Weights of a small transformer language model.
Size: width 256, 8 heads of 64, vocabulary 2048, 17.7M parameters.
Each number is 500 + 25 x the weight over its row's rms, rounded and kept within 0 to 999. Layers, rows and columns count from 0. Numbers have three digits each. The size before them is the row's rms in percent of the matrix's.

# layer 5 MLP up, 1024x256, rms 0.0995, rows 393-606, columns 0-63
099:475509502494489480480495475495504504476456455472496494516488526487469510519537494546487547464469506478523490486452482472481471513487498487524541532496511472525500507498502450497489513514509506
107:519511516521497499454452501459474513527471506511520558482515535545466503485531509486485458488430466512526483537520515512487514471496492509497528513522493501515520492439539513517524494573475517
093:546510525508486534468478476460517518458494509522456499475502504533514478513530463517525551450429505508504488496484513503490536486508441463501534474511498455510501466515496461512505472498545524
098:549493483485494477496447506516542512517457534483484482508463490486500466469517500551509505501463499519492495465489487491501520471505509533468525476495485490511449533527478497498545505482462460
102:465523505538478489500507512492482422536448500566524502516506516506460560508507477490545507482533496509471465519485562503513479483480507474473486501519508499518514488531482434487469536492467504
107:493522480471523493443513530466488485502464531503522458521494501526502477510560497527582506468501493447497469518496505529514507527496527487391540527529496499505477486485513496503483508509518548
105:499525477524492511534473521476570529523454490492491519504479479537512515525541508512507513520542472472494485518500538498483523492506500486497523474526467502467503495527512537521519504508522511
101:493520467497532493472495509499486496499465448482516464496527481480495508509510466536482526531473484519470471462536509506474519467513468519472472517494545498494481497500507484503490513510485520
107:523506471500462530495496537472557496569495486529508483516504486515462485495502501490469512474503499467494456540481491499512468487485510505500507499504524501516478483481487504512527508446529490
104:479502483504547499511475474505492507505483483540506542532481532517508463520502448534498472500482496440470495509527479496503454525535505488490460486519477501494516515476509458501476517487510484
094:538518452508464518499520503512517522503440512474514540481523532512533511458535493527488480531481473465478472514492509518496538474515475486450502520512498534459454458505465528469504505522496526
102:521482469520515480524461562494530453526516489536470529542491509500517533515481516458505481512532502509513494481455512499506515510478545473493502472487535524469511500491456511480470536514486472
101:460483491496483517533505512473482481517518489515526483472475469513497495484523533497492483509470481438487506515503547505527433476522502500464506510527521478525507465464491456449536506497540473
101:527501486488503522502499520493522491499470519491493481480492489491464476536532511523493520496481499493503481485495510533491498527483545525461482495475536462558492517446496528487519507517472504
105:535518484437476517491559541487528528537492503489527526519472478491461493502545486510560520530501445526523517506466443488465550480517507490469521507555506490519472475504521467481496509516494521
106:503516481532452519489473530472543487508511472517544504498481513491490503535485479496500540557496485497489445550437530547515528508513488531500445496515477488508521490486521497461471468498526475
104:516503478496494512536519502500464472530498499532518505488498507514525545474515463528484544458504469495521492492475478506513496535498526467504498461536479490463481511504499532467507468488505474
095:498481509529492495463515497464485546528488551544520529527494502550482477547533503484451537502489472448490476530485506511446512486502531507429494480539517482502547507492508505485499548487488548
094:512527500501519516545452540520517510528479466512492518522484504506493562513498516485498478464517485501506458516504505513465550521491477488486505516525553488451541503488517440505510520519517481
100:512537463498499514479507500465501530529496469526523504494471514513498484489461488483501502535472454492485496480474486488508525508505547511516503459506446476528494512517458520498493553510485532
106:456512481498511471504444461501526476523502500465516509508434494499474499504453471485513505491521486483522493470519506493475508510513494507462495482504516515480505539483492526451488495496496512
097:491522446478495463489503510486544503521505523531523508521495483508511531525470474515550549469471456494511497534463490540517509520461504516481500454476537469514488521496499545471507467468512533
091:479476491518492488436506458468503475495486511474486478542466515487499483474514527500541530517539522488474537486523520482504542458501532522487502548492503500503485495496510488506487498506468462
094:513527495503474492517505486490549495506501502487496505478487464532489479495498503454586499513512491524454513478508504528514504453490523483500463547494554501502511511474490434501502549459503480
096:547486489516531502502512516477491510513487500448544518522550495521514516528490489500491483481494482518537495523504484494488511504489461506515477502514498508477510458508516493445482518497482461
100:517505486498479487497514534501511474562480482492504464482506478528501501534470501514497539504497505481479486529479505514522502500510535491493518539501501496553435479513461509527472468473483502
101:469524490523503477472479494493517508494550501476481518478482473513481526511496511521577473499504500463466459488511503487462501513551530498459495490543550462499490509488470489507522500481477530
101:512515504481482510508486513458471500515502483487486495527504531460466512488510470481492464484488521479483510504520486473463524579479492482508487507501504497517493523468528507476484505484500466
101:534500498500528482491504494519509491493465510513514494533454525514524496539456489485557545487496487509529491509466489509499527524489525538503495506512498507494504512480478469503426468514504520
108:483481557494477512494503468534518500503517535508578499525501465495502547523534473437512510513465486509475479485489487495514484469539513488487473527490492469467516478474522483482498539433498507
095:527494494484513489476531501471514482563546508511458514512523519524505476488521523501547528493500480510515507489489464544492520526482472526505544496503487517501497523492496504469541518522512450
102:471506459495502517492500511491543485500503470518498484484490513532439494515480445513539498513482493488488490535531511493473499505557500489473459515525478539485486487489508527503536486474519475
100:470519499454500490498475491513516499544471534501463476517512517531524499493534478489493513485512521501498477557463529504494491470530485506501460457506498457480480491476531461515501529499546525
103:521512478486445490492503469477521486486507540511466479500439494534469468496443495515508486552504462501457493497478521536507493500444467525481506517512490476495493468470452506476494498486529518
094:486477499473485520509501487512529492500489498470508494496497502506505498493521523559508491478473450469497488490503519513473505471492490489484520459491493506480514503466498482477493522475480499
102:535484465473497505491474518502448460525517491506487499501521520494483520482498492492552531471526489536525500504467467510481495512534463458425531494520497467524456533522487499469519480533494530
101:510483494480517485510495485460497477521473500519502537498486446506491458527538493507523543564513479470501513508497514462461547528486531506465425554489503517539532481473534506489493513464506510
097:492462482494484480449517499465499488512480470527516490494490494509524492528475485480518533489455542489492503503502475528476497524527450483457505555497537507519490446480498541463528445519538473
102:482528467487477520487495525457497479517504552475488516462522516501490549485506480475518527513515523502471494532489515493520511486503529481513514511493573477469475518461490506448507506490540542
100:434509481465469466480468491463510512509471494515460520530495469515507491544493512531489544478490478489469501501488452481502527535506511518508509507491508447541496502466488507489550505491507515
102:477518492501463507524493507494518498499512490480517525513471524504480497540467500513531550536430440490501525526506504544471462486532473500512478529507472506443498459471530439530497492455503496
104:493487513518496537517479477494457436524502502533498499521514497476536486516475451532511463506520484504495476493491512467495514553531453469459456494535483502497500467500510501473562493526537531
106:549474458467490441480481498507533459535471495500537543509489480474485504520500502510545501506503460474493473534464544507509470533499511499498505495506506529495540548518492505462513523504550530
096:495486491523496495509516508464512498535465526519466495487503481498513542510457458521492502497493466508491489524459521513481507459485514513470470592520504499463470494500497449476474421488500506
103:493500507488496495464485511474461492517454525521469496467457524463453505534506474493502489521495488444492475531511536497504462516514520476479505536492489506524509496485492501498506519497496511
103:516458476437487454463492489511489488482511476483492504487491519513495516495499454463522454495464504519500492534495490519498474470485499474491513525485482476499484479462492486463491493527503498
104:548466516506488511478499496466489488506509528492556460507461492463490477530463484538500550508501434514540495497473527492486487506491482543504506535519506499441489482489527503430519504486499519
107:517528491516496553502521481489481488479500510509515496497499549460521480492521525500483511514484476491477487461475509498428510515507496503491505433475489513482497447495489501477522513437479510
093:486520510490434516476497515493545480514484489523482525504493495494538468494489528500498515493508449526498553553456465510507511563480469492506524493468490496527506501469521535539531503525454471
103:523508489443445468491538501506466509530522527515574462521481525527481508505496547489499522536483484485513491509501496533527482488482518476505465486514483501501438498509486484463488452449537534
098:493506510481458451502479483468490514536476519527498529496507475513511545452498492465488510502549507513461503493478482489485506521494462479513535496494544490508473466524516474502495513537496541
095:504526465468495457462493505513512491524464479522484520477495474499474479508492512551530488473501477505502507480468474487501505542533518505435487462528509479513523496449539505518469543504516473
094:483496520485507518546459520476516491506513510452518564508494539537513503474512483551491489530505504443513480496503486558517524486489489498457468518508526489472518530468479467506486503494514441
086:508487504489441504491487504482535502483482490477471482502552502541496508521457514500530453485491464575482504533488505508531506517517466540513479495449488481542487469518532508477516483551520532
105:524452467538440516455471506461523476515483546469509533532523530496508517485484488519517454508467478508509466493506500530473497533484514540510501493515528491506483544492488505487558480476522547
099:497524483498478518457498478538525506494481495509455500503474517497500482522533481468500497495479455470467488549494479473489489481506498462484501487549508441500484520518534569509545518485492496
102:487542503486446549480527514470492467520454524509531534566447510503508529423497484540509496537525512483510475524493533499482529489507495489509505509485471509498509516499472496497501465497507536
105:498524516523470447493517508426497473507488494518521497543500499514500500533515522514519472534452459464463503515482466505506459488510489469462496479509547483487518481452528503463505465480536498
095:545511454472501471464504473530503494526524496494517497520444534475489477510511492487527466539489485514458531537488473498497502499509510491481513518517470513477481515484527490494484501524512489
099:469442527460463502479477495516523474503491500522507504464488460500497466570461484516500468504507473504513477502463492501507515529509447503508508524509530492489543511478503480499570472522545514
104:502532507492506502480529494516531535517504476485507493509524503509495527495443497519524484519538505497532511499500446499519515508485521530459453521519446465474503471462492489500467507507514498
095:500460445495452478466526500479508499521526502489531556500500495494515518473508501508521518502501460520491498548468510521497505474518516479491501494494482489488487568516492493460450498532492500
093:490545506461490486461509535493508529571485522512483476493526489484536493495489483500535481547491486517479456535498508515498472505471487476517519498544528537475466501518480537501506435552515502
096:535512473488515504448551492560515506503477507479508510536493498525491502485479528542544530516499484479479505484455449514473537508508508507516499493506481486533437493503499477487528539534472508
096:500470472536488456490470460508467475564545489511495531510539498512497554492495522506510568492479480477513497518445507468465549520515492527461516439528515500507528513499506486495517494479480512
096:503513485501499527495449494499492513522490521505443512480463505496479522475463516502497493473491488441521447526525511461507479494517505481467532481562476451526513529503507524487503468422502527
099:463534553495468500458487539490540475490473470541535468464472510490455523533555476521474475555486457457505470509490485515501509502512512525511520501491533487505495470447471515494493513494456497
091:539499521491512543484465483519518495542490503474532528510440476507460517511461496478533485482516457524455531482530526511503512515493516504508518509497514511480522493518500473505485525457498537
103:486468512531466506474497454519470502512493472525461489479525497470519512486527463487520489503460457494489522481460503491490464518435471453468432526535482489499489525492498527532511514502474501
105:487540483497510498488496510481525505524559500461492509486488508551495475499495495509517551543508477500459486510447492522527471511503492515479473519488498479504506554534478507456509487499483542
103:491506473503474519483479495489538521530469473532512501477473515489494499522516480516512499511490459504472473514499529505511456561493537509531455500518466529520486545471497499507526523449545500
091:490534502497505487552469514479562466516485456491486479482506484457501506512517565503505509484502493520481476532499506494504502517505539536460513537533466562509505491479517515533502501480474533
097:476433521450466570512495533521454490474541517518490510555479471481537549520509499521464493510485486520500500512474481444500512498447509474475497473516513540488477495491501511467518510537539517
095:511530462529512498485490472467500460536480451522531492535477508485503495509481489496530481517523487513516494536515507492479552461531497556500482465503510442487482496527510482478477499522475505
103:512466462471476503513517472478524466476422495528508499483509509491481532500519513504528465504485478438502468538479520512511547514466506500503460535543494503521439533499500478509484511536526522
098:465498465454518502535483520455498493540517479530506506537492497539510507524513489526529434509528467492488503506496519484503529473484485508471544519527483492512528532518506508457488509475473499
103:518481459511525487510517499508541511516531497520510531471462487566475470492522504524488519508488461497497509520492479496478518527538509469450518502510476489447499493480495466517472536472465448
103:480502515554476495485500514474493479501511507473542537540515474506481524539541484518502543464526539511511478476511515501521472523495519458483513547488530506495487451464543503493520529517498514
099:472463525498517515462533483502492507534498509499549506565503509488489497519572493532472517485542482492527492452487472545502534536487531521442489486494494495473553516499492468459517498522481518
101:487487516502495516496462553486468520510493505491584514480527472493483500521495504489514474496482483518465500514475574505512497536452441486479470494511505497508498511496503505478499504511528525
102:497494490491478517513519493500517492507465524534506500494485542562482510517535473528508489498473528499509533509476514487474482496499518441477470462534504489490486523504482507512458518496502501
094:518536516487502493492479491522489505528491458462503538526472504519475527490521517545518473472547455482502490492480477514465479550464510520502527517535499483458495487473514513534498506503474503
103:505516511536521473468474461513484508515484504486460533501487511529507482487504460522522509506533468483513496528490481529471462497495460454503539485532495484482494527470509501500469520466509520
092:509542486488508466525503502454486483504506454466517549507483512520463474459497536516567502508511504519492494508510445519517539518498522509497501533531494539488503490502517467498518523553470536
102:513482516522497538462481509481480495499489479492486522511459535507483533466517523502512489533485474488521479501475508459507460485486511481516520506516536466465469522469542433522495496529530515
100:476469503503487548459525531459485508489504467488540517515475480519493528511501488474508493533497474539433504485447530492486539513474508522472536522469500498474525525478487462493521519480473488
098:493488507520507564456509533520479526478475526470509518470499464520497507519499469514489538485497500488521529500462487538485493509444485486486505480511496510501483487470471478475513489478491491
098:527474486473523488500537490487530550529504492501531460526499488546467501497457508481486497476508437522503508472486533480496509513521456497486468483525517462492507473484523456498501460455503506
099:504515534483463495420504531489536502534498523520506528499552552555515491473525457510478451523488485473505503474507490492505482503484517500507495468520521500522525495485521474544463519498475488
109:544484462511503533490498449470544485512492479545526483497473522501500488527507469490521487532514477476484478499483508535479492529454446488465511525507489478510489487477474489503504508470463525
105:548487535464511471488480521535520507502491530490483480513486508498470552508494483499507491498583504487491466476483517523469506497518462502505512518512502503479527492423481465453507496517491493
104:508487447522499542496513508474522496501486457499461512496457557481465478490490436468507502498524513471489482543512498554471448504509484496462481490534483524502481525498533510508507504496493545
099:513514474491469436525437547468468492514452491533510467493505529489464488527481500527527512512509511506489488500507515477488541523499531474503481550507532496505484551514478521485483548493509540
096:509539478486494517505492503478482476553506495564494528486493465524493511480513487502497501469491480488501465509503497452522467527525489484510510535512527497431480456522529489506509483477500499
101:503514486439487506465455507540494498484518468493499502502488482434489519483497451502475505528499518507516507503527496513482486508473518424491506501491521493481507515517524523512524485482503564
103:485470467495498494489497465488505510517500507546533478520511502563512536487555500471497526517461481482435479503507487497502434516510535486464521522522540495504445520463479485508483430485492465
101:441494523445504523477527520477510488518493510535487543491505530509515513465482487489528537494543509467467484533471483455461511506500536498486533520513498498517490479491485509489533474482519496
099:491476461536449498476492503516519522554517492475502493503484553490479519528522508523558470480483477490469428549500512480475477495532489513472477540503500507450471462500495484528539466552512494
101:446495475538516501503509497460475460526487500516513530488476494518462517523492466490492494507476484520485525479448458468510545493446513503490516528510533461525526502515519475498543470475514506
099:562500467507530481501507527466483515531538560484510485528490522487470523491519528493501517490494449490468441525511447513479491505508502447514505508516515544499451516476462520492499488483516458
105:476504485468466478507440485505468478520504496499528500484556492490470518465493515493511463496475485501460486542490505502503493482484534505490514488488510487543497539477484500486495496521492487
100:474538503477484487527517473513546489497525497519464516542470527453496498506506491461516465521499443475480453505494466565461464509519502510496506515481517455438473483507469464482469525508501526
099:518490513469484470507490480460495503503505496488481521485465562513502500469486472486475479474523434497488484531501501549507515514486499467453467499499501509508434469481527508501503522503467473
097:502541482507531491494525534474494523529527540499496510475487515509461460477517521526511487517503468512473483524470474497485497517484545515451486476505484515515422505487489517494553533499443557
096:514522430465474510513484517485484484468454521494456514510512511538482532525499521451461471533471501502492476535508482455436488518505502488476483514441494520534472530473528536515483498538464487
102:554524494498486548434471514502508516498486504549501520494482506457466519513527461478495455494528488472514481518502501551491521475515509479533497546516465510475506500473502472503511500489481509
100:492469492502469493502522451470461514535489551512540512538476533525483501523516493492522528523499500471508524499459466504479504471478514497501507478503518521546508489502581511452503500509493467
094:505496473504508495515497483504492525522495461478504540503507520483552513479516522545491479493527490478457505530520491497469522548481516500495506484502478497474480486506481543509552519527521493
097:519508490502502464513491530525542501526491487489535491487485480464431509494507532510481534498528488451428496497495484536504503509474517508508490472524499524507486512521517413485513501445500494
097:552498505501542516477520491446527491545487483499445537521496504490478487538552471547530518539473439500454478535504526488493517517451542482510527523448518538508497503492521521490484500489492516
098:532489545485464492471526502509484503493541445515456493515448524498453517542500476490511498513480488524541500496470480496493493473540488513481479503513453539476497482518505508527523487501489507
099:510485473470455556508468516482525484485524507531515529491472494526485513512500500450489469515474494517500489482473515521507480528506543482502476513528479448449524500492531522497490557530537527
095:498526520467464481488472532465490506516481492474478501533509468560506477540527494547473494526475504519478496493468499493502471485483540507504507511494481540488480502524497517507544546516458527
103:514513493478516539481479530501509508483489495529479522463439503494493517500523460477484536549498465502440446514482531509492464537492513450488507491478498503520517492446484520469497504490504507
097:490505542478489523492496510466506544482501471487569527522537528517527498464510511485504496544539487503507471548491502510441530498453498467479485533500466474453446508497529491459536501521495494
099:545488449528519527490494514480499508521517492495515484500509490473480530489498480495506546492505470485499509488502521462499517525429503524496481509504526448531458526460503500467504503502474486
106:468504498523488504509472499470508496533500466506525538484483510543515505478525513460500514494524516468453489504477507511535524506521520484471478499508524489555485492472474486520529533485473478
097:500469467500485492436454500518540513482542499524518510465525467497486575494494523472544470510448484515466481509498510490526510472475494515491527459491535488502485480479519498484557470532449483
094:507493473542507498486489546481480483509465546516488514516435552486487531498496498519507492504531501502480499503491488502453462499479504461496553479505537511520490500510521510524507489516508515
099:505493507516496517497514497498523485488493522517452529503496477476495552467531506478514493488484493474431414507513500482453465507500521507467472530528479502522493521497483505526468483538490523
100:542520455488505521476471505481545531487522529533485508476457538502449522490524499465513482528529511483480493489497487477510505531471481480482514492523510508465453543471546507470513506510503531
098:486516522505489495513526490476452470503493504528485501533476463489494501513544498466493492500489483511505491519490533515502493523517552493516522504497547445555475465472520479483510517516516530
100:490521485510487479508490473509529472512504493487521512503451463517493457502460504516482508469519495464480516480500504509492515530496510542525452451523503477466483468469464475528523488491537500
101:483497488536477484507490502517526492503521534537504521483469532513479497469499490500476503534515534493488523497517491478454520531462520492490489524531490493507514475469502491491515511491528493
116:474529459505486497457508531507462494523527502529490554492535487483488521495506489497513525461555473509532503518479450535481533552458516482484522509525519451491487519487517448512435497509483524
102:495507495513488500473543502495512528532483516489546468489492505516518476463503481457527477528495496520464520498499506485507467501490512479422489554500504549552481442490487506453548492443496465
097:521534473481493484484495502491532539530517466510516529567478505512479496529457447505496477511540501432496499523473468532483482481458515486523454543525539523450486462506545529470505537490491477
102:509474485500468523494476483512494548523485499556506499496532508493500475542464498517497486484499489509448477504423512491507474478490473462451502549497489461497493480538508516524510522476499492
100:546507498483494504487465473507515501505479519523493510518477458530478486512467512466481492544450485505504513544476480501480479483491512482492484422498494437479509477480522515446472509502520487
103:508496508477468475494515532482499464494489511504477484504480497530536472487509507538475506541497489439483500488479500505428493544506496459492472508524526500516483473501484531476467479497494502
107:486491463481458518480541505492463465544506511530506511474524527526521508496513491532487546503545463508451497500486459510491489514445489452511509490547502513496448527510478493513531516439494495
102:507541501529520482451481518451499491502479508516532485516544462515464565514494492519496477477467514479513505502507500534521509500470468508456501482537507486508511531470486513469464528537485519
094:502510500492472530452507502530502448502529478571504482480532517470499490546489488548486494480477532449501451530476557552488509552494455463510478491496501500506489482451516498505559505516512497
101:501513495450479493502473510504503510502470510551480476522498504470501529488510507487457507537525455452494487475464493498489480487472500492489475529530512479494511494502502510492504478517541516
098:493493456504509514532534520460513450522480514537480541522500525505515497500483466504536503525499503506500484551526526475509528481474537496514491489538552552485477515508516507499488465546492477
104:517497499495457496475490508488440540515501480508512513511519467526497537496524505526498515529518458468534496446498508458464460516472499508513507531481545503512515524466567503519515501493519508
095:478523532495481498501528487475492435483490456486466564502505483482498500514499468519489532523502509488501507470482534533495474507460438498483470477499527501476536475504495488453531517512475498
100:484535473464500473496483479473510525507526469513515519456482517534445499502495495473483479495493490497511452532488455505500515478554478456455488542469461532481477506487517502508495525527494514
092:535563526485512519497512486532467503511522476487484569481463473501496515474512491567522438498463463445469477542442489434502509493491516477477494547514502464509503499476505495532495529490495512
100:523494518525502505504511538500519483532539506554515510512505525521501506471480476539511527501505462498487473520502493527533467531553449496499451548457520460484473509485483473516534492477469510
095:494487517482482489475487556526559533514534505474494532488510506525452558500483490482537496524488492502505511509497476521469514497503515544558476520500547493492442454500507461495468545499512493
102:495508517495473493481499522480529527508510463487475498532512526563487494549522506485523504523538481519497514534489508494489508492540492516503514490483508502486549490480576489520513508443538490
095:494475505459512503499492546517478496503453496526533503488516472526524508521485461551464522467501503475524486489451499480489486574488471486473530459506459468499508520481487546470505490456481518
096:502478528454527491480533498512522471511473489477470479525512502519495520441523471499522510541480479466495480537507477553498489513477473445519466485536556513534502532486502543489468500481541498
100:523580488490478480500526506496468471473478483509549474460441498517483525509473492490520511444510498503474507517444503493487521488482507477463523554556503507478467541465522534501511513543489512
104:501500458478505490526467566498524517558459520499491539530487487497489494494487480508503483487502446522486485478458476498470539506513462457500508452534529477523478499498508476502508530504507473
093:499493489494479475480461536474470496503471490481521493518476543527521533540483491527491475509501529479503505505467488483483455540522495511480491529495514488496551532513490485496460505500522512
101:555476500474501508488531523501502485523467497533506463544506518491511559496470480495533466469453529519484501498496489530486490489487515453536511487519483459493487530486534476495492508492554575
102:464502488460506494485508470486493541479506486508509512487489505535492523522573451537511461446528471457482503540446484512505488502533466493481497522524471506529539474499502515489497498443523481
107:517474476465518500490484510507514494523496501532503503557533509512466493531532526502510492467509500503512482464498557502476529551532469470511449472534508480491483478502500490538446505524460521
104:500517506517461471481480485514472501481474486505555475500472531538448487536495450485477496507496499479505481447469460490466532527464511510527530532523516469504482503437498507486452483523504495
097:530471515488499543500501481485493525506490510514497486527480471476518517496465491545522537447489463475518471576474519501470516477512504488461500506520500535510491523485478531481476439474511527
103:484523490517512511453455549473468487505505487518509521554476512486481541513509485537505524489468490460470513544500437509477480530511501489514479504533503486524506475513487539488498538510529553
094:478478502520425470495526516481539477493412499495494484474490517531457506428505537535491475465446470487494500452504472529493532519508467529492531512567553473471495513447469502523516500524516503
101:430509489503452485492515551460521484492475449484504474495529489476465530508535482536527538522459473494431506472476460506528477483527515502465508509513525467509451531496471474505460498514515499
099:465471479497483494426485452458491531508505465527505566494515553476499491476506477498473516500493489516515489524515492477494488504502517523467509470541491520517531476491519458459486494462498502
102:491502481544509503484494494482547498528492487501518534524488522495503487521466466541507505532508483484483478527508522497483524525467458489503504471522478507488466486521459512465461544512455495
102:449488513511527557473484490503520483516489500495485530490500492524479508464520478456475497529497466477538527491486510505488505510527514507502492507510529475449485463462506510468510473494464493
098:481508534471499509495452565509530498471494542549506550520493497493474483515490480483470517498498491501524453528518478495504475487538477474503495526514501443483487542464509506481460513527503502
100:522511451473501471492489528507465548522497496480505503536519516511466499470534490485510459546526509544487497498465519479461532527514490508486535503502501506462499512512500548476519485457457502
102:486501484478482541470517494544485502512488494539472479524526464527479493451473511487537489516487516491493473520487502537499505526524470432462463510519516485460501464451464443502519493486464477
101:507477505500494545451516493473507477537479484482541499500468503549494510495529499479499483543532474508481518481523488502482504494492496480498474480486536550521531533503493450486514507460533524
105:545501505506478497483502522524532511526485445530497500498524538499499531462487482500516495467480474412494512544473544527476482503511492487484496498496572492488478496486462495502516529498467513
103:487540471486512503499470428483495537500504499500469474515462506506514525507496486474489504521453459507483450506436539475491474490481525501495467487483533500514512547494461446480528480488525499
099:499446536463467491502521455508534471502488493491477491526524543573484482512480523472532480508524480521491493479512507501542551517498489486487464527510502488483502502479519485496471492477536476
089:512420480492509485495515488486554493487473523524478523495509502507480507500553559499517529477466495490468493479427553494475520497488546501473503461508489476504513498486506490511516502487495529
088:518510502485536542492537503524527482473492506497509514534496493513492499474519500508498541492485465523546458465496487519488505505526501507492505497509510452502495448525575458452518520507476485
092:495503472507546504513490474515492486532501519509482510519496522521489508523500484509523479531508517533476462561506525507483513486469504471493512480507496458497464521507513503489488506543495519
097:461523478534517492509496513479488458562485558504523511483523470511498513497505522515505521509486498495455474529508475483465474499468500500474490472495517494526507533503520521481499465503496509
093:504487495480517476472491511475527484515455479503536544541490461505444520441508474502520455491475480509523501473523554496495515531527514484493489492578494498478512469504476471480492512492483496
107:527512522507496511473480486470459485522476491527520474541512550478517505505520487495512539556451433501540494513481503522478505525507482524525524490490559523536475519499514480435493522449496489
095:500508534467435482486475470473514521497493465502445485505530499540466511466513502522509457459492471517494491528466531515462488500478490501460515495506524516457521488513502520529486491493501514
092:523508474493535502494488462520506497501475511488531502503477537451497565532474484503476519517460501488488491513489498509426504487507485512510513539490483498508490521511508503479529509531504502
090:510533464497482504494509477484518554502505517472526443517514514535492508506501501540533484518514508491468466471524525542435485517450523466477526490525505539494469485509532524454489499449493515
101:523496486461503511505435489497498510480439498511504475475466527467466478484504466480520426509502507448515460509517503454457500525487539539490476495526518464504516515461506517466468469538498525
105:484530480536474486534493556492484515543502456511525543476535522553443506514528548502525504512480485515474462555485486491504502580471530531481483493511539479520482539496479465485516474501474468
105:501482521499496498501507470532506548542482501501549526479495478516458485483495523520512474474527465472503471512480503509492470518515538489475469472514500497475534475498488491499512518509497505
093:490502467512520445533468533465493479538472445504479490476534505463529475495468496494493525493521486483500480555523581470522515514472531473485508498494524475495490481420470485498453535527499476
097:488526462481461519537458523472519478503473543511487555485495485502494499498476471477482489546491477517505492475489496495527523531504493475491465471510514518495550505469470508486423515506486494
103:540530526518492472464529464489524478507476483472497528477484500488461473536505515511555503496497509492503501502477496520526475513476533503497486489533471544492523478502529489516505500490504545
104:514518523484456492498474474516497484535439482509530503527515510486470477524488457521510506516515484503515471490510527514474516510437544533496513519504527520510469454489517490483513496545471488
106:541491468520496476468537505516490484508542454535483498489515508520484508458488474484557489533473490505488477557453508490503471504494535542504495507520485507493523489529510521478461486493533514
103:479480468411498508451478536486469499484473448489459506485516481516455516522503504490503509509550474514493499545435487508509494491494505488483528510487494534493486479495473454520477493498491534
100:486532530492482498475509532496490500507500526456506510498504493481487477487467487478466519517498490488478496446476539513491516496514415494475512533505525517537501499483490466492491499505473516
092:485500502539500531475516453479529481515478527534530546470508499522512508503478497546504505504512498516502495484473457448470467546520483491492471503507486500515501526500434470488484503506523531
099:548508498508508472488473511497471568527490510497510500536514566496522509538518488505523498562476477491493501501500490532479516492452470510481461487480526503481478520475522469466497536479518481
102:503534493471546468472469497513470521521495543479515487508479511519477480514529480517516502506512517509493471493489523515533519543509502549499496536517500539528494489464481478483506560491504492
101:534465511519504523464493498463438517491473480486516523514474547488462495525508492488503526533502488508471507496509453505521496494496491456519464454521442500559493507470529506443467493497505495
102:476509503516522515440492504529487550493417525522515491504503553508494540515480503520518514513501503539528487470494527455519517533449481479505473542517462505502469474477520476458448509507476519
101:515516473519517473509491539496546520526513505507430490513507484578494491497512489524517481495504498535474497478516481484485496505503486563522480504512517499507474510501480507473504550476523505
098:470556509508533512489469498485541467515464457552519519541480511454472533510513438496497528482525539524450501530496494479528521551510508495486515483516476426509489534541529471478503480488507496
100:567474519444515489485509474464532530502471502519475524510474555544481528511508497497489508473510456498487490464502496541464493494551531468489499478552518504518478506505496491498517480460477511
100:483539502493472502521470522517497509507430523517498534516483497506529524488464509494498527527477481506488502484504479480459482475503515467516523463489481489522491485495508519516502471512506465
106:473500518495491505480481506493497465490529460520524518481449454504510510477510507516496473516512485490497509531491498523510525519534496507459504511512467484513495441510508511457520520488510490
101:498526521463486511485496483484469473488482492493473508492476534527466485505500494506536495478453492481513453504527491483498498472562493470476467534525465476505502517511536498528479463514508495
100:448521501455498538499524521491494574515468520559540522471515543504498505481502472440512524515492527512462491502514492432491496533472515487468470507490510489506497508500500511474548472490505543
096:507493508477459562477481525489503521497548460493519528523475477538522465540483506527495495548485497522465483503506489465476507503472485454504519538496509486460493478517531496472520491480540489
101:509463463450521530460467532482481501536510463456516499515503493495492490471512484489483525491507504483494488503499528506501487517496493502514499466537554529489494461501489490496473510438496445
105:579479521474521475466511497484519549548517499526539482493493526469537477544510473528503515490487447503495491475414516523536478495486523469489531489492509491549499515497520532513547516495517484
102:523491495494506487461501525479453467540531527473517523477507493500497503511448498515523495504515479496495527497514516488504530494508506493480511523518475495522507500439490468499532504521498488
095:514505514484482492520471498494544495538489498494542509516472500499510512524533507480500491490509445458470502514488499535508478540504514487482490486542527503516499528459468477440484503514503494
098:489518503530494493505502516463481479563460462487545476545485512512513505512500516518478483504479497493476487550492488498461502492450516506500489496538493469490470521493527520516489475475469492
103:520511467476508468479525493473484528488523472537502485481512489508474492525497485480509510515436485478481483524490497547470492468542509496501489498493518443478487543472492446476501510491542529
093:476474533459515459559485513556515527523486508522472465479525480515483516456462512479504489506466513498513474519468510536517490494493508447464474555519481498497514464465538463485536493476495517
099:512511484465479521507497534531511448513494481504557527539481508532516494470519479497485491526498480500492487516513523551496523487480484496484482520501498508480481516496474468507536499520468493
086:512533451504494540510431529463493512511514511549499472500490492493495501495513495489544461505466524503477481518514486496543514516505495547492528517484535496491492512484510469509468540469529503
099:488543506499486484488466485504507515490463500498545562444555527542522560520503564477464502495504471429455508510508506508471545506491514497515524498485546488522477482507521487454479510486483515
107:490534528483480466530489482526513492537493475488477503493526511504495562478544456517503523547485511512482492514541498523524520541503490508460507493523547514507517476488478503463531503488485497
095:469487493485459459526481515499477479506495576521487506502580516491511483461489514500534465490472485500535450496482499519464517516458535490505471496503508486492501494504515508472507523458518510
100:472503522515453472489517506474516488479478500529505497475459481512487506500497506558538491520466490455508505504474506504482522497483462482480483522505470446541505502498511499478521466501556574
102:519506537462448509491485476487523478529430500541523493489434512509505485533491501485514516480527488460559523524484529514530552517501489514488468525461489470542508502491532506498485520499521477
091:463513499476438485453514528489511500489498496515524520518480472537523557462506503518517479476480475524519490510490491531499507502468515497499496495495503522511479532494461509474512566509503508
094:479534520490512487509506485503517529509448489503454490510498510503482522491510480529506491503487508470497503464535569480511505503481485470479508518534527465487530484506483470524504513509491541
100:489510505477470532530493481473533458532473518491523504472480486523481503542506447509514556503497487492488479465500552462500493557477490525539489490520483506478491496486483526503536543476540521